config.toml
attn_scale = 0.13
parallel_block = false
beta2 = 0.99
final_lr_fraction = 0.0
Each number is 50 + 10 x the weight over its row's rms, rounded and kept within 0 to 99. Layers, rows and columns count from 0. The size before them is the row's rms in percent of the matrix's.

# v: layer 6 attention value, 256x224, rms 0.0494, rows 68-98, columns 112-223
# o: layer 6 attention output (transposed), 256x224, rms 0.0451, rows 68-98, columns 112-223
v68 084:36 60 54 77 51 41 53 44 59 50 57 38 50 56 52 60 43 40 41 51 55 42 22 52 39 54 54 64 60 34 54 52 51 55 47 39 52 42 54 33 67 55 60 35 56 56 53 50 45 44 40 52 44 43 34 60 43 34 52 36 41 36 45 33 45 52 47 33 38 50 39 55 54 41 52 61 58 55 44 58 57 61 44 47 46 47 57 53 49 45 53 43 44 58 47 50 42 36 35 55 50 57 36 43 49 49 55 46 50 63 65 49
o68 087:56 58 42 38 33 52 46 58 42 49 50 55 54 31 43 62 42 38 45 57 36 49 48 55 57 54 54 41 46 62 71 52 47 61 49 60 61 59 53 50 38 43 39 62 55 47 46 38 56 63 59 40 57 51 44 56 50 63 36 73 57 66 44 53 47 59 37 50 59 44 65 25 47 55 42 44 32 45 60 71 47 32 67 51 64 38 43 45 42 54 41 69 56 47 59 37 57 40 54 28 41 43 53 47 42 39 49 47 44 36 33 55
v69 080:62 61 70 28 55 42 59 45 48 54 46 41 39 51 34 40 55 63 76 47 47 31 39 60 53 39 61 50 50 47 62 32 44 50 61 55 56 49 36 61 52 49 33 42 55 65 51 44 52 31 47 54 45 39 59 46 57 56 47 67 54 54 52 55 64 48 45 62 46 35 57 59 54 47 40 56 54 50 46 58 36 47 50 35 53 42 53 56 59 49 55 63 56 48 50 46 59 41 50 52 26 53 68 47 49 58 59 57 40 36 47 53
o69 097:53 40 50 56 46 69 29 33 50 52 61 49 55 61 57 45 73 39 31 37 44 54 52 49 50 63 32 43 61 40 35 61 61 50 56 38 61 58 53 44 45 39 51 51 45 63 38 52 47 59 32 64 48 58 55 53 33 48 50 52 82 41 51 32 54 31 73 58 53 61 59 54 53 39 47 41 54 45 38 19 67 53 48 40 40 43 39 51 42 48 55 50 51 55 49 54 65 54 56 55 55 72 45 57 59 56 60 58 60 26 63 54
v70 095:41 64 43 66 58 35 50 51 44 51 30 51 48 64 40 59 55 62 39 30 60 47 59 42 59 50 45 73 47 39 47 61 58 44 45 54 25 46 65 44 53 64 37 52 51 53 52 53 43 39 46 55 51 47 55 54 51 53 40 52 48 36 47 44 56 48 48 64 57 60 51 64 50 54 58 57 44 56 41 47 38 50 45 57 56 30 35 54 52 49 40 44 52 49 57 61 42 51 35 46 38 48 45 53 40 38 61 56 48 63 59 63
o70 098:63 44 55 50 46 62 27 37 57 36 57 53 65 55 56 42 46 44 52 53 46 63 55 56 65 42 58 28 47 52 32 41 33 54 64 47 33 55 34 37 48 26 68 41 48 45 52 61 52 78 50 44 62 62 49 49 56 43 53 51 48 56 45 47 56 58 53 36 51 54 43 40 47 44 58 55 61 43 63 39 50 36 52 26 45 61 48 32 43 47 57 55 51 46 41 40 38 48 53 52 65 50 55 52 36 46 54 42 45 54 62 53
v71 081:62 57 36 88 48 51 46 50 70 58 45 44 65 49 60 40 39 41 46 61 49 46 61 43 52 53 55 59 36 48 52 59 64 56 57 55 53 56 56 50 60 51 70 50 55 48 56 39 41 61 58 53 55 42 42 59 44 49 64 49 42 47 49 61 39 75 46 59 41 38 21 47 24 31 61 49 45 56 58 54 64 46 46 54 38 55 33 49 45 47 56 59 55 39 48 54 58 54 61 47 46 25 54 47 45 48 42 44 44 49 60 43
o71 092:42 53 47 39 49 53 54 66 36 35 50 63 47 35 36 66 48 58 53 47 61 45 43 50 49 50 58 34 45 68 52 58 48 52 44 50 50 50 53 51 43 48 41 54 39 34 47 67 61 38 69 39 49 55 31 34 57 48 38 51 43 61 44 51 53 45 51 27 46 59 57 48 68 55 50 60 53 36 59 84 43 57 52 74 71 61 70 46 61 62 47 50 48 49 54 47 38 47 57 48 68 45 47 54 62 45 50 48 56 66 43 45
v72 091:50 30 56 45 48 44 46 40 64 27 49 35 67 53 53 56 49 47 25 30 38 74 64 61 45 62 50 40 45 48 56 46 55 57 53 33 59 55 45 48 49 31 58 57 40 56 53 57 44 50 47 51 52 54 29 50 66 51 56 45 38 53 39 37 66 45 54 41 61 36 55 37 46 58 60 53 68 61 45 48 59 53 42 55 58 46 63 48 50 50 74 43 48 52 40 47 57 54 57 52 54 53 62 51 55 57 46 49 58 55 50 43
o72 098:60 67 32 50 53 47 60 67 52 63 51 52 49 44 66 53 49 48 70 65 48 14 40 46 51 39 55 52 62 56 38 46 54 63 41 57 55 49 56 46 48 77 27 44 52 40 59 37 65 67 47 54 43 46 55 54 52 53 66 43 42 50 50 53 38 48 52 40 53 64 50 52 44 55 18 46 48 31 64 52 39 57 46 52 69 59 44 51 44 57 36 37 48 40 62 43 34 47 53 48 46 29 37 40 51 47 71 40 60 47 40 48
v73 089:42 33 50 48 51 47 52 26 57 62 42 38 52 61 59 46 56 42 61 63 49 59 58 63 44 59 69 51 42 48 53 56 55 31 38 40 47 38 71 40 45 39 50 57 58 41 52 58 46 66 55 61 55 51 44 49 43 31 55 39 48 48 45 35 24 34 59 39 59 51 44 38 34 55 48 46 55 46 40 82 57 65 34 47 40 76 40 59 58 45 53 61 40 40 44 73 35 61 53 57 63 42 62 56 43 55 39 53 53 57 49 40
o73 093:61 55 33 46 47 38 55 66 34 41 52 55 41 49 45 64 40 60 58 48 46 67 56 47 48 44 38 46 59 54 46 46 54 51 53 69 61 51 32 73 71 53 56 50 64 66 52 30 65 48 55 35 44 54 60 54 55 43 49 54 46 47 36 59 60 54 46 49 44 52 59 58 57 44 36 33 59 55 41 33 44 43 54 64 55 34 70 43 41 54 55 42 31 54 51 30 55 49 52 58 24 50 53 37 52 48 56 43 52 59 49 42
v74 087:53 54 59 60 55 53 45 50 60 63 32 52 39 38 56 30 46 46 72 63 48 54 43 55 39 47 65 62 50 63 48 33 47 42 50 53 58 36 54 29 46 45 40 50 61 48 54 43 40 58 39 50 33 31 46 49 41 52 51 64 53 50 45 54 49 59 45 61 35 37 32 65 66 48 41 53 42 59 65 41 28 40 53 41 51 57 41 41 36 45 40 30 48 58 45 36 31 56 56 46 34 51 44 54 40 47 34 54 41 50 21 39
o74 092:43 43 66 54 61 46 48 43 42 58 61 41 56 37 53 62 58 56 37 33 39 53 42 43 44 73 30 46 55 49 55 62 60 52 53 48 38 66 56 63 60 50 71 67 45 38 48 67 54 46 59 63 62 57 42 38 54 56 56 49 53 55 61 47 43 53 73 35 59 46 44 57 61 44 40 32 51 48 33 57 57 44 53 64 70 35 57 54 52 51 65 64 52 43 48 66 68 62 49 74 50 59 59 58 56 59 41 36 50 78 50 61
v75 091:47 69 42 41 56 42 65 33 44 39 50 73 37 52 53 33 42 62 53 60 62 56 38 48 59 29 55 59 67 45 44 59 44 59 56 47 35 35 45 63 61 55 61 43 48 39 52 73 53 55 33 25 54 57 73 50 65 44 51 39 50 65 35 56 62 54 45 56 37 50 52 56 58 47 55 49 52 55 46 57 39 47 58 50 45 54 33 66 57 50 40 67 54 56 54 42 40 69 37 47 38 58 62 56 45 45 50 40 46 52 43 44
o75 077:47 49 68 64 44 53 40 69 49 56 53 45 41 49 56 55 48 55 44 37 51 44 63 44 36 56 49 63 47 51 54 40 45 30 58 41 51 53 51 42 38 43 40 45 55 68 32 41 41 38 52 54 58 58 32 36 50 73 42 68 52 32 53 51 57 45 49 52 46 48 48 40 46 52 63 53 37 38 59 62 59 60 39 48 42 52 61 48 62 55 41 36 56 39 55 63 60 46 59 48 58 50 40 49 48 54 36 56 59 75 76 60
v76 087:62 32 44 42 69 58 44 69 43 45 33 65 34 42 54 31 52 55 70 55 44 43 43 50 56 50 45 63 55 54 49 33 63 39 59 67 48 39 59 51 44 48 37 59 53 56 50 51 55 53 68 47 54 43 63 57 55 38 43 57 64 67 43 43 17 38 53 58 59 65 49 60 33 43 66 48 32 62 49 59 48 39 56 50 46 71 46 53 57 39 50 64 49 57 51 53 38 67 53 63 32 71 42 72 38 52 56 57 39 43 47 51
o76 089:53 60 65 43 36 30 56 30 36 46 65 47 59 71 53 69 48 54 43 48 52 81 63 57 49 59 55 34 43 45 46 63 53 41 45 37 46 37 50 65 59 51 59 59 64 58 63 46 46 49 46 52 57 45 53 59 47 44 56 57 47 53 43 37 73 49 68 55 39 49 60 47 46 35 43 38 63 62 56 24 48 44 50 48 31 47 50 40 43 34 61 41 41 49 51 61 55 62 54 68 56 62 60 50 63 64 50 49 48 50 63 56
v77 085:64 61 60 40 53 60 45 54 70 56 38 44 56 52 43 47 34 55 25 50 56 49 42 43 57 45 51 59 37 39 38 68 59 64 44 66 49 53 57 72 74 67 56 54 37 55 49 53 53 37 47 58 51 42 54 53 60 43 45 42 32 40 57 49 54 64 66 43 60 44 41 50 45 56 57 65 51 31 57 54 35 57 25 44 58 47 55 53 41 45 42 50 51 58 49 52 50 62 58 51 49 60 35 46 55 47 74 35 43 51 65 43
o77 097:49 42 51 58 42 72 57 71 46 41 40 53 56 41 55 59 57 31 58 49 50 56 61 60 52 45 42 54 45 63 50 48 57 43 54 50 51 55 57 44 43 39 45 45 63 32 53 45 51 57 52 47 55 55 49 52 59 66 53 48 42 66 41 54 57 43 39 48 44 42 52 47 45 37 46 49 56 33 56 49 58 50 72 41 60 52 44 34 58 53 63 57 40 48 35 58 48 22 52 48 46 58 58 48 44 45 54 74 55 38 39 72
v78 088:68 38 54 71 56 51 69 47 57 63 45 40 38 52 60 60 50 48 53 42 43 64 44 35 52 56 58 52 17 56 56 48 86 44 35 46 45 49 58 46 58 34 61 40 54 53 37 46 45 46 43 52 49 37 41 60 37 30 59 44 43 50 42 54 34 49 55 31 52 43 47 58 50 49 46 53 46 64 47 47 57 60 59 60 52 54 63 49 52 60 62 52 35 60 36 42 44 40 67 44 42 36 40 60 55 57 52 52 44 37 54 36
o78 089:63 62 40 36 41 45 36 37 52 46 62 53 60 31 45 51 48 54 44 43 34 38 40 57 60 73 33 38 78 50 36 58 43 67 43 49 61 47 50 53 64 56 35 67 50 27 49 42 54 45 57 46 44 49 48 58 63 54 37 61 43 63 46 58 58 51 62 51 49 58 58 42 58 59 31 48 66 37 47 63 44 37 46 50 83 45 57 61 51 54 58 49 49 38 65 55 38 48 50 55 65 53 68 35 55 43 37 39 61 71 45 49
v79 091:64 24 41 28 63 59 56 41 59 48 57 55 54 53 38 46 54 55 52 56 60 55 56 46 42 48 37 52 78 44 52 49 35 49 56 53 52 38 57 58 40 54 38 50 44 39 38 47 54 67 74 45 55 51 53 39 53 52 29 49 68 46 68 38 48 19 54 35 56 47 69 39 49 67 53 47 51 49 51 49 48 55 45 43 39 56 51 46 53 40 29 55 49 60 45 53 46 46 39 51 50 70 52 66 41 51 32 53 74 43 47 66
o79 100:47 50 60 53 44 45 63 47 43 55 44 41 42 59 56 31 57 44 55 61 43 52 56 49 47 48 47 47 49 48 50 42 56 45 49 45 54 51 53 64 55 56 65 54 58 84 69 46 60 54 32 57 61 46 53 60 50 65 67 47 51 49 40 57 62 44 38 71 51 59 61 62 51 51 55 30 48 69 40 37 50 61 59 47 27 44 58 57 39 36 64 50 46 53 47 56 56 54 48 67 26 52 48 56 54 63 61 70 33 22 51 46
v80 084:54 41 52 43 51 41 65 57 65 37 46 36 60 55 36 62 37 25 56 34 48 58 30 76 55 48 62 56 40 50 35 44 45 48 75 42 58 30 48 52 40 40 29 47 49 39 58 37 62 45 49 52 40 38 60 46 61 37 38 40 41 42 41 35 63 58 37 65 53 47 46 56 62 56 55 60 48 49 51 34 62 59 45 52 53 55 51 48 59 60 30 63 53 50 38 55 57 43 48 55 43 41 55 56 60 47 65 49 60 47 54 60
o80 091:49 49 47 67 51 52 33 56 48 31 57 58 54 41 64 52 59 57 59 56 55 47 62 42 38 38 53 32 61 55 36 36 53 57 30 45 50 55 57 44 50 56 76 55 26 63 58 62 39 55 59 49 64 53 57 53 42 52 68 59 51 47 52 60 48 49 47 39 46 32 51 40 33 29 31 38 55 57 43 30 48 46 75 47 72 47 41 46 37 37 56 41 30 59 43 52 59 54 51 56 65 62 45 50 27 37 43 76 51 22 46 29
v81 087:44 58 55 59 50 43 39 72 42 36 42 50 62 53 45 51 52 52 48 65 46 42 61 56 37 42 49 64 49 53 55 50 45 61 66 16 56 44 61 72 56 52 58 53 57 46 42 50 50 46 38 30 46 35 41 43 51 48 52 29 42 54 42 48 53 58 51 31 42 52 48 59 71 43 43 48 54 56 83 36 68 69 53 53 44 54 46 48 59 64 40 31 53 69 31 42 47 47 57 44 48 69 47 39 55 53 41 51 56 47 49 50
o81 087:54 62 57 57 45 43 63 52 67 67 52 49 44 38 60 57 49 53 45 38 71 44 38 49 56 54 59 56 43 58 41 34 45 52 32 68 51 53 49 41 41 49 42 43 43 39 65 57 51 57 62 65 50 59 36 38 58 72 49 58 34 43 48 57 63 36 29 47 60 41 47 33 44 57 48 50 44 38 49 76 38 55 47 62 74 43 46 45 40 44 65 69 63 40 63 70 58 44 59 37 57 37 47 58 55 41 41 35 53 57 46 60
v82 078:41 58 34 60 45 50 48 61 53 50 59 54 37 48 70 63 56 36 29 45 39 48 73 54 40 59 36 41 34 48 49 58 56 50 61 31 43 70 68 73 59 45 79 52 62 43 58 54 51 54 54 44 48 44 30 49 48 65 65 46 41 45 43 57 49 58 45 42 43 51 55 31 64 33 48 47 35 54 48 55 67 51 60 61 49 53 71 56 59 53 54 50 42 41 51 38 59 53 57 38 45 42 52 61 55 68 43 52 48 56 42 56
o82 083:50 51 53 37 45 37 67 58 49 52 51 51 58 47 39 57 28 56 57 56 53 39 41 39 60 58 52 65 52 66 55 50 48 64 30 74 43 35 49 39 50 52 26 41 51 42 41 57 48 39 45 39 39 49 48 47 43 46 45 55 39 55 61 64 31 56 44 52 56 51 33 43 42 58 37 68 49 35 66 70 27 46 45 66 65 60 47 59 53 73 44 43 69 34 60 59 37 55 47 53 61 37 53 37 51 37 41 34 53 80 48 50
v83 085:62 61 39 46 38 56 35 31 58 62 50 64 67 44 69 58 39 61 36 58 54 58 50 41 54 60 43 52 30 49 49 39 56 67 63 52 42 49 41 54 58 54 49 45 45 36 44 56 54 44 56 39 43 51 48 54 61 51 53 42 58 53 51 58 29 63 44 35 59 51 57 27 31 44 61 66 52 52 53 38 41 42 70 47 61 43 45 48 65 47 55 42 61 61 54 35 32 52 58 48 59 67 54 66 43 46 46 29 68 46 50 58
o83 089:36 57 62 64 37 46 58 72 53 55 53 56 35 42 47 61 42 47 41 46 57 39 52 47 48 54 55 66 53 59 71 52 50 53 45 50 43 45 45 48 44 58 50 64 46 40 33 46 38 30 50 44 63 49 28 56 47 63 54 46 39 51 58 55 57 70 52 56 44 46 31 58 73 39 46 49 45 51 45 85 44 43 36 45 54 56 47 54 56 56 28 49 52 45 60 62 50 43 50 37 55 40 49 47 51 62 43 53 42 76 47 52
v84 082:72 25 38 54 58 38 50 46 44 47 50 30 43 56 29 55 52 65 59 43 53 54 66 60 54 45 52 40 62 48 49 42 52 41 60 52 51 57 59 55 50 55 44 62 47 47 50 23 48 34 59 51 54 51 59 54 54 50 40 63 72 38 57 40 64 51 60 65 40 46 70 70 49 49 34 41 37 60 53 60 44 30 51 53 35 36 59 59 49 53 39 52 51 59 47 52 70 50 52 56 40 62 55 55 49 55 41 57 56 46 49 69
o84 093:60 39 59 33 50 59 54 33 44 43 44 48 66 56 60 31 61 41 61 53 40 48 53 45 57 64 33 44 50 46 40 43 56 40 41 44 58 50 53 45 52 36 44 40 45 65 61 58 61 72 27 52 40 39 59 61 51 49 51 54 69 60 49 57 52 23 57 57 60 61 62 51 36 58 50 43 62 45 43 39 56 76 51 45 47 53 51 44 42 48 79 51 45 56 37 45 40 55 47 73 44 50 45 50 62 55 53 51 58 31 63 35
v85 087:52 47 54 50 48 44 54 42 33 52 68 58 61 31 67 64 48 63 45 65 45 60 47 42 64 61 37 53 56 61 50 58 37 62 41 54 51 55 65 39 50 53 60 42 51 58 49 50 54 51 53 53 60 47 57 46 63 56 55 55 47 50 54 53 37 42 45 73 48 53 44 36 56 39 36 48 45 49 43 23 53 36 59 56 57 40 62 58 56 46 39 62 43 32 46 54 80 42 43 49 68 42 58 65 57 55 20 47 72 80 43 42
o85 094:47 50 41 40 50 43 53 72 63 55 51 44 34 57 58 51 40 45 56 39 42 44 39 49 48 55 60 46 26 60 37 46 34 61 43 71 44 54 52 69 51 53 47 54 37 45 62 44 33 41 68 38 38 31 40 69 29 40 62 53 42 28 52 53 36 69 50 29 45 56 43 55 46 44 61 50 55 59 52 57 53 59 54 54 54 47 50 60 56 46 53 55 60 55 49 43 35 69 53 47 39 42 58 33 44 63 59 51 38 58 31 62
v86 091:70 35 58 43 60 44 59 57 37 33 43 43 39 64 57 71 72 57 60 51 35 63 57 48 46 48 48 52 50 54 44 53 42 36 66 43 55 54 60 60 33 37 40 60 53 71 56 45 54 43 50 45 67 50 53 37 56 43 36 43 49 59 59 37 43 40 48 58 63 52 66 49 40 50 56 34 62 58 51 36 57 32 52 58 47 69 65 57 60 52 45 56 45 64 45 38 70 46 37 64 51 52 52 59 52 51 36 58 40 47 53 39
o86 092:50 40 38 42 51 41 55 48 56 58 56 53 47 60 67 48 55 56 60 50 48 37 63 52 56 62 50 31 72 44 47 31 51 56 30 47 58 50 44 54 56 58 37 36 58 62 47 38 48 64 38 51 30 37 51 68 34 51 54 67 70 45 51 57 52 33 54 59 38 66 54 53 40 58 33 50 60 61 44 51 54 76 49 51 39 53 57 52 49 46 61 49 43 43 61 62 47 67 61 69 25 46 62 48 53 53 56 48 54 42 47 45
v87 092:64 49 63 46 45 42 55 45 43 57 39 49 64 40 32 47 55 51 33 42 50 57 42 67 69 46 46 43 66 39 49 44 54 52 52 49 56 48 54 44 60 48 36 49 50 46 50 37 56 45 40 56 63 49 62 48 39 54 46 43 64 58 47 17 68 40 53 52 50 56 36 63 33 60 32 60 60 60 49 27 33 51 43 55 67 30 50 39 52 53 84 50 46 43 53 51 57 40 41 41 44 64 52 44 50 62 63 51 59 35 50 60
o87 085:65 47 28 45 53 71 32 39 50 41 49 42 55 55 73 43 50 41 69 43 50 54 44 62 51 52 46 43 53 34 25 50 47 51 55 44 59 61 50 40 34 44 49 57 38 50 77 58 62 86 49 44 43 47 48 55 58 33 50 47 55 44 44 50 44 49 68 54 50 52 48 55 46 58 57 42 55 44 56 48 57 53 49 45 43 55 55 53 39 42 49 41 63 56 51 39 31 48 50 52 56 43 41 41 52 29 56 60 49 26 53 44
v88 088:41 50 40 54 41 64 46 53 42 60 48 57 45 49 39 56 51 55 53 50 51 38 56 57 39 48 65 53 45 66 60 50 48 48 48 53 51 59 44 35 64 58 43 48 65 35 44 39 43 52 39 55 46 37 56 50 42 64 56 71 65 22 58 55 53 58 53 40 45 49 53 63 69 54 39 47 30 61 51 66 37 47 55 43 31 32 49 54 50 46 39 38 52 46 38 60 49 38 41 56 46 40 39 48 54 47 54 52 53 52 48 64
o88 086:52 41 63 34 54 53 45 37 45 49 49 42 71 62 50 32 52 46 50 51 49 67 46 26 60 46 34 56 44 44 50 53 53 33 55 56 35 44 53 49 43 42 45 57 30 56 63 67 67 55 54 61 57 67 51 52 56 39 40 41 69 78 48 48 42 36 58 49 67 54 50 49 45 59 56 63 44 42 48 37 45 37 53 47 60 60 32 49 45 34 58 58 48 59 45 43 47 69 47 58 50 54 49 60 53 61 55 28 52 42 50 46
v89 078:33 35 39 47 48 38 43 19 49 44 58 55 53 58 47 45 36 41 49 54 62 55 45 45 44 57 54 35 41 35 60 72 43 57 53 44 49 55 69 34 48 53 60 49 55 37 52 66 51 58 54 54 57 63 44 48 35 51 46 55 47 52 56 66 46 57 57 51 60 63 24 32 64 50 65 44 61 43 56 59 55 39 55 39 43 52 50 63 50 45 44 27 67 43 44 51 48 46 43 51 71 44 51 59 35 47 47 42 49 67 54 45
o89 086:50 55 65 68 59 60 58 68 63 47 42 56 45 54 40 42 30 54 49 47 35 48 56 42 48 30 49 61 37 60 50 46 43 51 57 60 31 48 42 50 40 49 77 66 52 51 51 40 51 36 53 45 59 55 59 45 57 45 55 19 33 52 53 43 53 82 36 42 42 38 65 62 52 51 53 44 38 64 33 47 45 47 47 60 51 58 50 44 47 48 42 41 30 44 55 42 51 51 48 31 39 51 47 48 55 58 46 68 44 49 35 45
v90 090:53 35 47 79 48 43 41 50 38 23 40 44 58 53 58 58 70 47 58 53 52 69 55 42 54 61 33 44 49 40 44 44 47 39 56 59 43 69 57 33 44 41 61 60 38 60 55 54 57 58 50 48 52 55 28 51 53 66 41 66 58 41 65 53 57 53 60 69 46 57 46 52 26 49 45 40 63 44 48 42 51 46 52 44 50 34 64 39 47 48 57 58 47 45 40 69 71 46 51 48 56 45 46 60 53 51 39 47 59 54 47 47
o90 090:42 50 34 32 52 47 58 54 61 55 49 51 47 48 46 45 32 51 52 56 48 43 57 64 60 53 60 40 45 61 56 54 48 63 38 42 55 37 49 47 47 42 37 37 54 43 54 43 56 50 43 46 38 50 61 67 42 30 67 41 55 51 32 51 48 40 49 58 53 71 35 44 48 48 53 78 41 77 51 59 44 43 46 75 41 68 50 47 51 54 53 43 48 49 53 39 38 64 45 55 45 31 55 37 54 54 75 49 41 35 53 42
v91 077:28 66 49 46 45 49 46 40 42 40 63 50 57 60 59 55 56 43 55 53 55 66 29 57 50 55 51 52 54 53 41 37 39 52 50 39 50 59 27 59 61 63 37 57 57 54 53 61 70 51 67 47 49 63 37 49 50 54 54 48 35 53 44 66 61 58 62 43 39 51 51 40 72 50 34 59 39 41 44 60 48 63 45 53 50 56 63 64 53 57 44 45 55 45 53 51 51 50 58 51 39 36 40 54 43 53 44 54 63 66 49 46
o91 089:56 50 45 49 48 41 53 74 43 65 52 51 43 45 46 54 37 50 31 55 44 51 67 36 50 51 51 59 38 55 68 61 61 48 51 53 49 44 54 47 42 52 62 27 52 49 30 41 16 27 55 46 45 43 52 52 61 47 49 44 61 47 50 52 39 70 40 43 69 29 38 59 37 40 54 46 42 56 43 72 48 33 55 41 60 37 27 63 39 58 34 58 41 37 45 51 61 54 32 47 49 43 45 29 45 59 38 49 39 73 58 62
v92 087:51 64 37 66 46 53 33 52 41 49 58 68 51 50 51 61 21 59 62 40 42 51 63 49 50 55 44 57 35 57 54 39 58 60 46 61 37 56 46 35 71 65 50 49 55 46 59 62 71 36 60 37 42 34 57 58 61 49 49 61 37 24 41 63 45 55 49 45 73 50 36 48 44 50 67 75 50 44 59 58 42 40 64 49 54 28 68 69 66 48 52 45 55 39 45 63 55 58 61 40 45 40 50 56 37 43 60 47 61 55 42 59
o92 086:43 51 45 45 38 48 52 79 52 40 48 54 48 39 41 56 47 41 39 59 67 47 63 42 60 39 50 55 46 67 56 55 41 51 60 57 42 38 49 50 38 43 48 49 39 52 39 59 38 40 52 38 56 53 45 60 51 50 59 39 51 54 62 61 42 62 51 40 37 52 43 38 55 24 46 51 45 49 63 88 43 44 52 61 74 64 28 32 54 52 39 51 54 48 52 43 43 52 40 56 59 53 48 29 58 54 42 43 50 71 54 59
v93 085:47 58 51 63 45 56 64 48 21 40 32 33 61 45 36 58 37 51 46 30 50 53 45 57 52 43 53 71 50 51 46 38 40 57 62 61 51 60 45 59 52 44 26 40 57 56 49 41 33 54 57 59 58 56 69 56 48 42 42 40 43 57 50 45 74 62 53 60 50 53 61 62 49 50 51 67 52 47 55 70 47 40 53 59 63 23 36 48 55 53 50 46 64 52 60 63 51 56 41 46 26 38 48 32 69 41 68 57 43 54 53 45
o93 084:62 53 31 59 53 78 27 46 63 49 55 59 64 55 49 34 50 54 40 51 44 54 60 52 51 47 53 31 36 60 65 54 44 26 56 38 46 58 54 30 43 38 65 43 28 38 59 59 57 51 59 48 43 51 42 42 67 50 55 45 59 46 50 66 44 46 50 41 46 37 48 58 57 57 52 55 57 40 49 37 66 66 51 31 51 55 40 36 38 51 47 49 51 55 32 49 50 45 42 42 84 60 48 53 34 39 38 69 59 54 55 41
v94 089:41 36 62 53 47 45 43 37 48 48 48 34 52 56 60 52 57 56 53 49 49 72 46 40 41 41 55 56 52 44 58 47 41 52 59 45 40 50 56 51 42 55 72 49 37 36 60 52 49 45 47 37 38 53 58 40 39 42 57 40 55 65 57 61 45 60 57 72 53 55 42 46 45 53 57 46 67 44 64 44 52 34 53 66 48 50 60 47 61 44 56 40 40 62 38 36 44 56 39 58 54 41 33 49 54 67 51 49 45 35 46 43
o94 082:55 48 50 44 43 55 58 61 48 62 52 49 54 48 51 45 43 56 53 43 53 28 49 43 47 59 41 63 60 45 57 38 56 43 49 45 68 50 50 63 37 51 44 49 64 35 14 45 44 30 47 54 33 45 34 51 50 74 52 64 58 39 53 56 55 51 47 58 46 41 55 55 48 53 36 44 33 54 37 71 56 71 37 57 57 53 64 65 53 59 48 55 58 34 72 52 46 51 59 40 43 51 57 52 51 39 40 38 65 67 50 52
v95 085:42 60 47 49 47 71 44 48 45 58 54 67 56 59 57 45 46 52 19 54 40 46 85 54 55 60 54 68 38 37 55 90 43 40 66 42 25 56 59 63 41 62 61 58 54 49 49 46 51 45 48 60 48 53 35 58 62 61 66 46 38 35 51 42 34 62 37 65 50 57 49 47 50 62 63 46 40 51 49 57 36 41 58 41 60 50 50 58 46 40 45 38 53 59 49 47 34 43 55 42 60 52 49 54 65 43 47 44 49 58 56 58
o95 098:38 53 42 67 52 42 56 58 55 44 44 35 65 42 71 58 33 51 77 55 55 46 48 53 44 40 44 41 41 71 35 36 59 57 41 70 31 36 52 37 62 38 45 41 47 35 46 51 60 49 62 51 48 49 51 39 36 34 49 46 33 74 53 57 50 64 51 25 55 55 41 42 61 47 48 77 61 45 64 53 41 43 44 56 56 60 45 49 65 58 43 50 44 31 46 54 33 55 44 49 54 36 56 52 28 48 63 46 62 56 43 51
v96 089:62 61 44 41 45 50 69 54 62 46 45 50 44 71 34 55 47 56 63 44 55 61 20 54 54 45 56 72 55 48 54 36 41 54 63 49 48 42 41 51 40 36 64 45 39 60 48 76 51 58 42 46 45 64 69 53 60 35 30 51 33 62 39 51 53 47 39 55 62 40 63 48 43 42 51 49 47 57 52 44 36 46 56 57 54 15 47 56 33 59 76 51 43 39 54 30 48 42 60 55 69 64 54 49 54 38 59 47 52 58 51 52
o96 094:44 46 58 54 49 48 33 28 57 50 56 48 34 40 64 52 47 51 28 38 48 29 63 54 54 55 55 50 59 41 42 58 48 41 38 42 55 59 50 40 54 60 47 57 46 51 37 24 41 55 53 57 60 51 48 59 34 59 58 33 62 36 54 42 64 57 50 55 44 47 55 32 58 55 48 48 42 42 47 39 72 49 39 35 46 49 47 40 55 50 32 53 66 61 47 51 69 36 52 41 38 60 45 52 28 47 43 68 35 16 56 46
v97 093:51 65 58 62 53 55 43 47 55 39 26 38 38 43 51 43 61 56 62 49 64 40 32 46 46 56 45 53 50 37 53 33 37 58 44 42 50 49 60 53 52 52 49 35 47 54 48 45 41 67 54 77 51 57 51 57 29 53 36 46 47 57 51 45 46 44 49 23 48 54 56 55 40 61 48 60 54 68 45 60 57 47 40 58 38 48 34 40 54 42 56 43 40 50 54 56 43 65 39 49 43 38 34 45 42 45 79 48 32 35 53 56
o97 093:40 52 37 40 40 58 50 55 37 65 60 68 55 62 25 59 41 39 27 61 45 64 69 57 55 48 67 54 62 50 76 70 54 44 56 45 51 60 45 51 39 47 60 60 62 43 60 55 48 59 46 37 61 56 48 60 57 47 55 64 58 48 36 64 59 37 40 69 53 42 56 49 45 58 47 41 42 39 56 37 54 44 57 44 33 59 58 49 39 48 56 59 56 54 57 58 58 46 57 39 57 47 55 49 45 30 42 46 54 35 58 46
v98 092:70 15 40 54 70 59 40 64 65 41 45 37 62 54 51 27 54 45 59 56 50 38 41 63 52 45 57 46 72 49 42 45 43 32 52 69 59 50 45 40 48 67 59 69 43 61 51 37 50 43 62 59 52 52 46 45 53 43 54 44 48 47 61 47 45 38 57 82 65 48 40 65 25 59 53 51 56 44 33 47 55 49 35 36 43 61 51 40 52 42 37 64 47 48 59 56 45 57 55 66 54 53 47 40 49 53 62 54 52 49 41 51
o98 098:55 51 53 53 52 34 51 44 43 61 58 52 44 46 52 58 47 45 71 49 48 63 51 45 56 45 60 45 47 47 42 45 58 48 52 34 72 37 54 75 50 55 44 36 51 50 56 53 54 49 43 37 52 56 61 46 51 52 45 54 58 64 43 45 40 46 50 47 40 46 60 49 50 34 45 42 41 61 62 23 64 58 54 61 40 51 58 53 46 55 63 51 39 66 42 33 46 51 57 58 42 55 52 54 51 72 62 63 46 43 57 57